{
  "num_key_value_heads": 2,
  "vocab_size": 4096,
  "norm": "layernorm",
  "norm_eps": 1e-05,
  "rope_theta": 10000.0,
  "qk_norm": false,
  "bias": "all",
  "init_std_up": 0.0276,
  "learning_rate": 0.000671,
  "lr_mult_qkv": 0.4,
  "beta2": 0.99,
  "schedule": "wsd",
  "decay_fraction": 0.455
}
Each number is 200 + 40 x the weight over its row's rms, rounded and kept within 0 to 999. Layers, rows and columns count from 0. The size before them is the row's rms in percent of the matrix's.

# down: layer 10 MLP down (transposed), 768x256, rms 0.0239, rows 741-765, columns 128-191
# up: layer 10 MLP up, 768x256, rms 0.0297, rows 742-765, columns 128-191
down741,012,185,223,250,121,145,169,222,193,175,194,157,165,185,157,170,177,176,256,276,165,217,161,160,247,174,182,276,203,158,177,249,265,171,202,202,133,136,233,255,242,164,247,183,234,182,150,172,181,156,244,159,218,224,256,175,131,167,226,159,145,169,103,151,209
up742,204,243,138,172,146,231,155,190,196,243,202,181,233,210,260,210,155,199,145,164,308,251,151,171,129,209,136,137,220,231,288,204,268,194,174,143,157,276,284,226,217,212,233,178,153,226,202,195,250,188,183,238,142,108,187,184,199,210,239,231,176,108,260,150,187
down742,198,207,197,253,203,214,212,225,222,196,275,205,189,215,182,189,290,223,237,230,133,173,246,207,261,278,245,243,187,198,130,200,212,201,157,247,227,165,154,232,302,143,188,212,215,187,145,126,190,167,193,135,224,273,242,207,220,189,145,168,210,259,189,280,239
up743,023,145,141,128,114,169,138,96,144,215,193,176,136,166,191,180,170,164,177,209,199,222,151,158,139,243,178,204,217,193,207,178,279,188,163,269,197,184,223,187,188,177,160,173,133,185,119,234,172,150,177,192,116,162,243,197,184,180,234,106,123,174,165,206,204
down743,013,217,163,139,243,208,202,221,194,119,229,158,223,229,223,184,170,219,199,235,198,201,238,296,262,209,177,100,158,189,267,180,171,236,251,218,189,233,288,224,157,227,179,153,220,167,245,170,229,200,171,198,249,184,216,177,214,218,172,205,216,210,183,173,185
up744,025,114,212,154,187,206,242,126,139,177,199,188,164,176,160,114,191,68,247,176,215,257,194,153,150,221,168,148,197,180,161,211,229,195,177,197,230,205,238,143,207,188,145,198,192,169,234,188,195,197,178,192,191,249,161,212,226,161,216,206,188,177,200,213,191
down744,016,215,202,181,200,170,171,258,199,244,164,173,198,232,255,274,137,234,165,252,168,206,145,238,234,197,233,213,170,171,199,230,189,200,191,192,204,153,203,267,246,210,230,203,222,260,232,189,296,158,147,141,230,258,279,212,142,200,187,146,171,198,144,189,197
up745,027,193,236,125,167,195,211,240,169,134,197,181,175,217,201,183,155,145,247,168,202,188,215,215,207,194,176,156,213,209,207,186,210,215,214,149,177,212,241,156,144,188,272,196,215,195,219,229,233,216,203,207,189,204,149,218,231,184,278,183,189,189,195,222,189
down745,021,197,229,200,214,178,217,264,212,246,216,206,211,198,181,182,177,187,198,212,191,260,191,175,147,205,208,226,167,187,181,252,212,234,94,177,147,159,147,193,205,153,146,213,126,263,218,226,142,201,199,150,247,229,240,185,173,206,176,261,214,169,154,133,206
up746,204,123,243,141,197,180,198,198,211,213,251,166,226,168,232,308,192,252,237,177,249,227,169,212,175,212,207,181,228,162,203,150,260,244,182,141,192,160,267,225,190,213,198,214,246,157,217,206,192,130,212,160,157,159,210,105,175,115,228,112,153,153,176,272,199
down746,175,242,139,220,208,176,183,216,160,181,138,250,163,233,156,205,165,155,161,252,179,199,161,182,223,161,251,207,184,222,216,258,187,170,235,207,211,270,203,111,230,173,200,200,124,226,175,273,180,226,198,176,218,208,180,231,183,250,157,255,267,254,179,137,192
up747,032,165,244,245,251,213,258,237,240,223,218,207,187,185,171,70,190,194,198,151,160,199,197,187,244,221,240,187,132,249,202,277,168,195,220,193,174,178,197,199,201,170,260,194,214,209,212,205,137,200,191,212,242,175,92,255,227,210,239,282,137,176,164,174,195
down747,022,185,169,196,169,188,162,175,150,214,213,221,231,191,256,205,247,168,161,257,206,253,209,241,223,180,190,193,273,174,143,129,227,175,199,247,271,165,194,189,208,202,147,171,156,185,118,281,214,216,170,202,176,248,192,265,225,237,163,172,246,264,218,251,132
up748,022,178,181,152,140,194,138,195,148,257,224,169,178,192,201,218,179,276,191,182,180,162,155,151,134,236,212,133,164,203,245,153,294,202,190,223,195,224,214,171,178,184,224,189,183,213,122,193,199,137,214,240,100,151,307,192,174,145,229,211,187,181,119,228,223
down748,014,175,217,111,239,191,217,139,160,158,221,209,169,233,154,195,170,211,175,248,240,199,264,284,230,139,188,198,234,133,174,177,238,187,132,218,254,196,246,177,172,203,156,216,200,168,234,159,203,205,240,212,233,164,129,139,176,267,243,166,293,174,284,153,172
up749,021,162,132,244,169,198,189,187,127,273,211,189,191,167,208,218,230,247,166,185,194,179,205,210,187,225,240,165,140,187,159,162,302,209,149,204,186,216,187,177,216,185,186,188,177,202,171,180,144,166,163,247,157,150,298,157,171,178,160,202,206,164,144,198,243
down749,014,181,226,78,206,211,162,140,206,211,242,193,145,280,191,205,141,235,180,220,237,224,226,237,217,186,158,201,297,182,155,224,223,198,177,194,273,231,233,158,159,242,173,210,222,157,131,182,192,234,278,202,142,220,135,222,204,221,293,218,277,250,246,171,149
up750,024,183,160,118,130,186,120,144,108,174,213,161,163,213,198,200,155,187,205,182,219,239,186,216,202,240,192,134,179,227,167,134,243,199,137,170,204,202,246,199,214,213,199,187,148,142,160,209,161,107,148,214,108,191,243,174,141,163,208,111,160,169,175,220,173
down750,014,174,186,176,218,178,221,177,276,183,249,219,184,210,241,208,192,250,212,225,239,233,176,240,223,218,169,174,214,196,273,180,213,211,276,236,117,262,207,155,154,221,166,168,210,172,205,201,220,252,217,242,215,192,272,184,251,219,201,238,196,239,156,157,143
up751,023,112,262,152,238,209,170,183,155,112,220,213,171,245,193,253,158,185,231,151,175,206,181,231,255,232,189,161,264,208,208,249,157,199,202,194,236,198,284,195,213,228,277,157,169,194,214,226,138,143,143,230,147,227,92,208,168,211,241,162,153,194,199,224,170
down751,016,197,217,251,163,147,181,238,235,258,152,243,227,136,205,161,299,173,206,199,214,249,193,154,242,216,218,201,169,185,210,189,247,182,264,183,152,208,128,219,125,190,126,173,166,232,198,219,249,263,147,201,172,208,341,211,278,195,172,223,187,188,203,212,153
up752,025,147,133,282,214,194,236,132,213,242,203,197,161,186,244,154,205,221,166,165,196,229,201,176,204,191,221,241,198,192,159,226,257,178,191,241,157,229,181,268,250,156,203,184,159,193,199,205,104,172,138,239,193,171,179,236,151,188,140,192,185,150,204,197,231
down752,020,201,194,106,161,227,150,206,180,150,217,202,221,226,208,228,208,170,208,175,212,194,226,263,261,213,253,151,267,261,192,159,198,231,260,197,237,188,251,142,197,222,197,194,186,150,172,207,264,181,178,225,154,201,241,214,288,209,276,206,283,221,240,198,157
up753,026,149,170,121,167,239,169,119,119,193,179,191,156,185,202,121,176,165,232,168,222,238,157,236,138,186,171,96,136,209,206,163,252,202,180,185,201,225,257,213,207,150,186,201,195,112,184,240,159,175,159,223,143,195,199,239,163,226,249,209,142,186,175,246,187
down753,016,188,203,158,244,186,193,204,216,231,229,192,224,209,196,175,232,194,119,242,168,191,273,257,228,197,162,207,320,195,205,202,151,196,174,212,252,218,248,130,227,208,238,236,205,239,250,171,257,198,199,204,216,161,206,181,238,186,184,157,235,163,178,225,166
up754,034,174,270,115,222,206,191,203,112,132,220,164,212,213,140,152,166,179,226,148,207,209,199,201,180,218,182,187,236,218,221,192,215,210,208,143,197,252,247,140,152,203,265,208,192,177,232,271,192,171,229,223,168,236,210,177,215,152,267,150,167,174,138,228,212
down754,022,217,182,268,164,140,184,261,181,268,217,213,175,194,184,193,187,188,208,265,187,234,172,184,203,139,180,214,111,183,181,239,219,183,148,146,138,111,121,203,214,160,158,181,130,232,190,186,187,195,162,126,250,255,211,215,128,202,145,257,191,196,234,168,191
up755,020,145,186,131,194,184,209,135,215,172,212,187,151,179,204,97,178,135,160,183,183,247,242,86,185,171,208,210,178,198,171,161,235,165,198,166,190,210,223,181,156,240,152,220,180,251,132,174,209,224,194,201,207,210,66,172,203,167,236,157,156,178,175,149,218
down755,014,193,198,200,133,194,207,264,190,188,220,144,213,163,212,214,120,174,272,255,175,161,136,207,226,192,256,183,100,208,188,239,228,234,182,195,169,180,245,246,248,183,233,160,154,161,251,208,206,151,235,158,194,224,237,249,124,184,175,226,246,166,150,148,205
up756,146,161,185,111,162,181,217,164,154,249,295,201,121,220,226,116,149,162,270,162,220,183,178,223,162,137,265,150,117,205,166,109,268,224,175,145,145,214,214,208,220,231,195,159,138,202,197,181,184,213,147,174,154,179,226,215,216,237,221,205,116,144,210,224,256
down756,095,222,183,257,218,233,145,175,236,114,101,178,260,183,201,200,226,234,159,168,181,211,258,182,202,299,140,205,284,220,218,247,189,205,194,236,288,173,201,180,187,192,238,302,227,175,234,213,223,214,220,262,256,173,227,184,151,144,146,202,234,276,144,202,153
up757,017,212,252,117,177,202,135,213,149,146,195,174,233,217,144,248,223,190,229,213,274,179,169,148,121,210,175,209,155,158,198,122,248,202,185,208,199,222,255,182,124,208,221,177,182,237,161,208,253,165,236,224,161,220,279,166,247,207,259,158,152,220,135,193,195
down757,013,216,232,176,174,176,217,240,231,188,244,247,199,218,185,215,94,217,206,246,147,190,205,226,234,212,167,232,190,170,252,279,196,202,222,198,130,182,227,169,230,157,175,220,272,229,231,197,131,166,197,180,238,210,175,176,92,217,214,205,185,214,265,122,258
up758,156,167,166,147,204,192,169,180,203,244,211,168,196,212,183,171,157,232,199,184,251,242,109,239,139,243,191,151,246,232,299,161,218,178,129,135,219,174,157,182,197,227,217,220,229,186,224,255,260,179,115,228,186,159,234,159,214,191,194,179,256,142,169,341,81
down758,180,209,202,222,226,272,157,177,138,166,234,246,198,184,219,207,179,181,223,198,244,154,285,156,204,192,215,221,191,142,101,249,226,181,257,250,179,207,266,190,188,205,209,170,123,178,191,154,126,192,269,161,213,201,206,230,182,198,198,208,136,207,248,92,234
up759,019,211,168,139,165,237,192,158,209,229,189,182,163,252,201,86,172,144,251,167,236,253,159,165,133,186,162,122,139,228,223,154,275,245,210,165,238,259,224,191,210,176,186,231,157,153,228,221,217,190,220,202,156,241,153,271,252,178,269,198,255,195,204,244,175
down759,013,120,182,128,233,185,246,289,227,187,221,243,231,160,179,264,187,183,151,239,191,138,253,215,213,186,258,183,210,215,158,199,152,219,161,265,142,194,173,183,269,190,215,226,225,268,270,243,278,167,141,231,287,175,194,217,134,246,182,229,187,206,108,195,180
up760,029,196,158,158,214,180,141,250,173,168,231,203,219,250,222,247,160,241,154,200,204,211,235,132,194,176,163,252,137,213,200,162,211,214,198,73,216,261,192,152,136,255,234,208,189,243,158,221,237,194,207,188,165,264,264,140,141,121,252,131,235,196,199,149,215
down760,023,279,272,220,175,209,227,220,190,191,210,254,147,152,179,198,144,174,274,154,263,164,164,208,166,205,231,159,221,212,196,200,217,244,148,188,115,139,229,159,133,135,152,193,220,159,181,220,125,164,220,178,198,219,146,231,208,181,217,310,204,202,131,191,207
up761,022,138,266,136,243,214,211,174,150,228,203,182,188,205,169,263,208,216,208,208,199,216,150,196,188,224,227,190,193,176,183,215,213,199,158,260,159,186,218,191,202,113,225,166,169,187,257,237,155,115,137,282,130,158,261,241,209,196,152,198,151,190,190,224,232
down761,015,189,210,186,162,117,162,173,190,197,164,233,206,251,182,167,226,190,157,222,152,221,207,265,208,183,115,200,227,154,240,245,234,187,255,170,243,239,144,170,248,268,187,205,238,206,167,202,291,301,210,165,171,208,235,168,226,200,261,132,234,209,300,225,159
up762,033,275,221,133,156,217,151,273,185,147,174,187,206,228,171,166,170,180,219,167,197,181,243,204,222,154,203,156,238,217,250,164,146,185,232,134,226,133,248,188,150,216,258,222,243,205,184,184,238,212,225,176,180,189,153,207,197,155,251,171,148,219,178,174,183
down762,024,162,187,263,198,198,238,213,235,236,199,176,218,206,196,175,205,200,196,231,208,211,155,143,155,209,199,226,124,202,180,236,237,206,100,235,104,213,125,202,206,166,154,202,141,223,250,221,97,233,178,222,260,211,206,164,179,197,158,266,151,176,182,153,214
up763,027,179,223,107,193,199,176,187,104,166,216,176,180,202,182,136,198,233,216,170,184,210,161,226,235,260,158,161,209,255,197,207,208,213,206,186,185,212,214,168,185,214,245,116,189,140,208,246,121,109,159,227,134,171,176,226,189,229,214,171,174,148,167,238,204
down763,022,169,205,249,209,160,207,151,198,277,241,237,179,230,189,165,218,183,144,250,226,271,240,211,178,204,179,163,203,155,194,207,229,135,212,209,236,227,168,159,224,202,115,182,152,187,115,223,245,268,213,203,179,205,255,207,235,196,166,179,234,180,218,188,134
up764,230,176,241,153,141,207,172,107,171,173,241,177,204,202,236,268,164,179,169,178,218,215,195,257,164,236,151,148,245,191,204,169,215,175,184,148,225,251,250,130,238,197,162,236,192,184,202,188,248,142,139,206,95,132,271,209,141,214,250,174,240,197,167,169,202
down764,223,182,161,190,202,230,185,208,155,182,154,198,181,194,226,198,203,216,227,245,123,231,125,151,205,203,156,142,183,218,169,214,196,226,229,229,182,196,143,218,208,231,187,225,181,202,207,249,175,212,292,189,298,209,163,230,248,218,160,226,152,183,232,271,280
up765,215,136,212,178,208,202,154,171,185,290,202,138,212,226,198,289,223,114,266,186,206,181,177,217,193,159,198,172,192,138,192,212,241,309,206,241,143,174,286,169,222,225,231,262,129,278,277,219,141,133,192,235,146,168,206,151,241,159,165,186,183,196,121,204,289
down765,212,211,203,230,241,158,181,173,222,147,115,227,174,169,223,149,179,223,207,194,259,214,163,174,258,207,180,231,237,217,227,177,221,119,144,189,276,182,157,237,189,207,231,169,202,153,219,222,267,200,188,224,191,230,190,194,139,219,202,224,204,182,286,239,117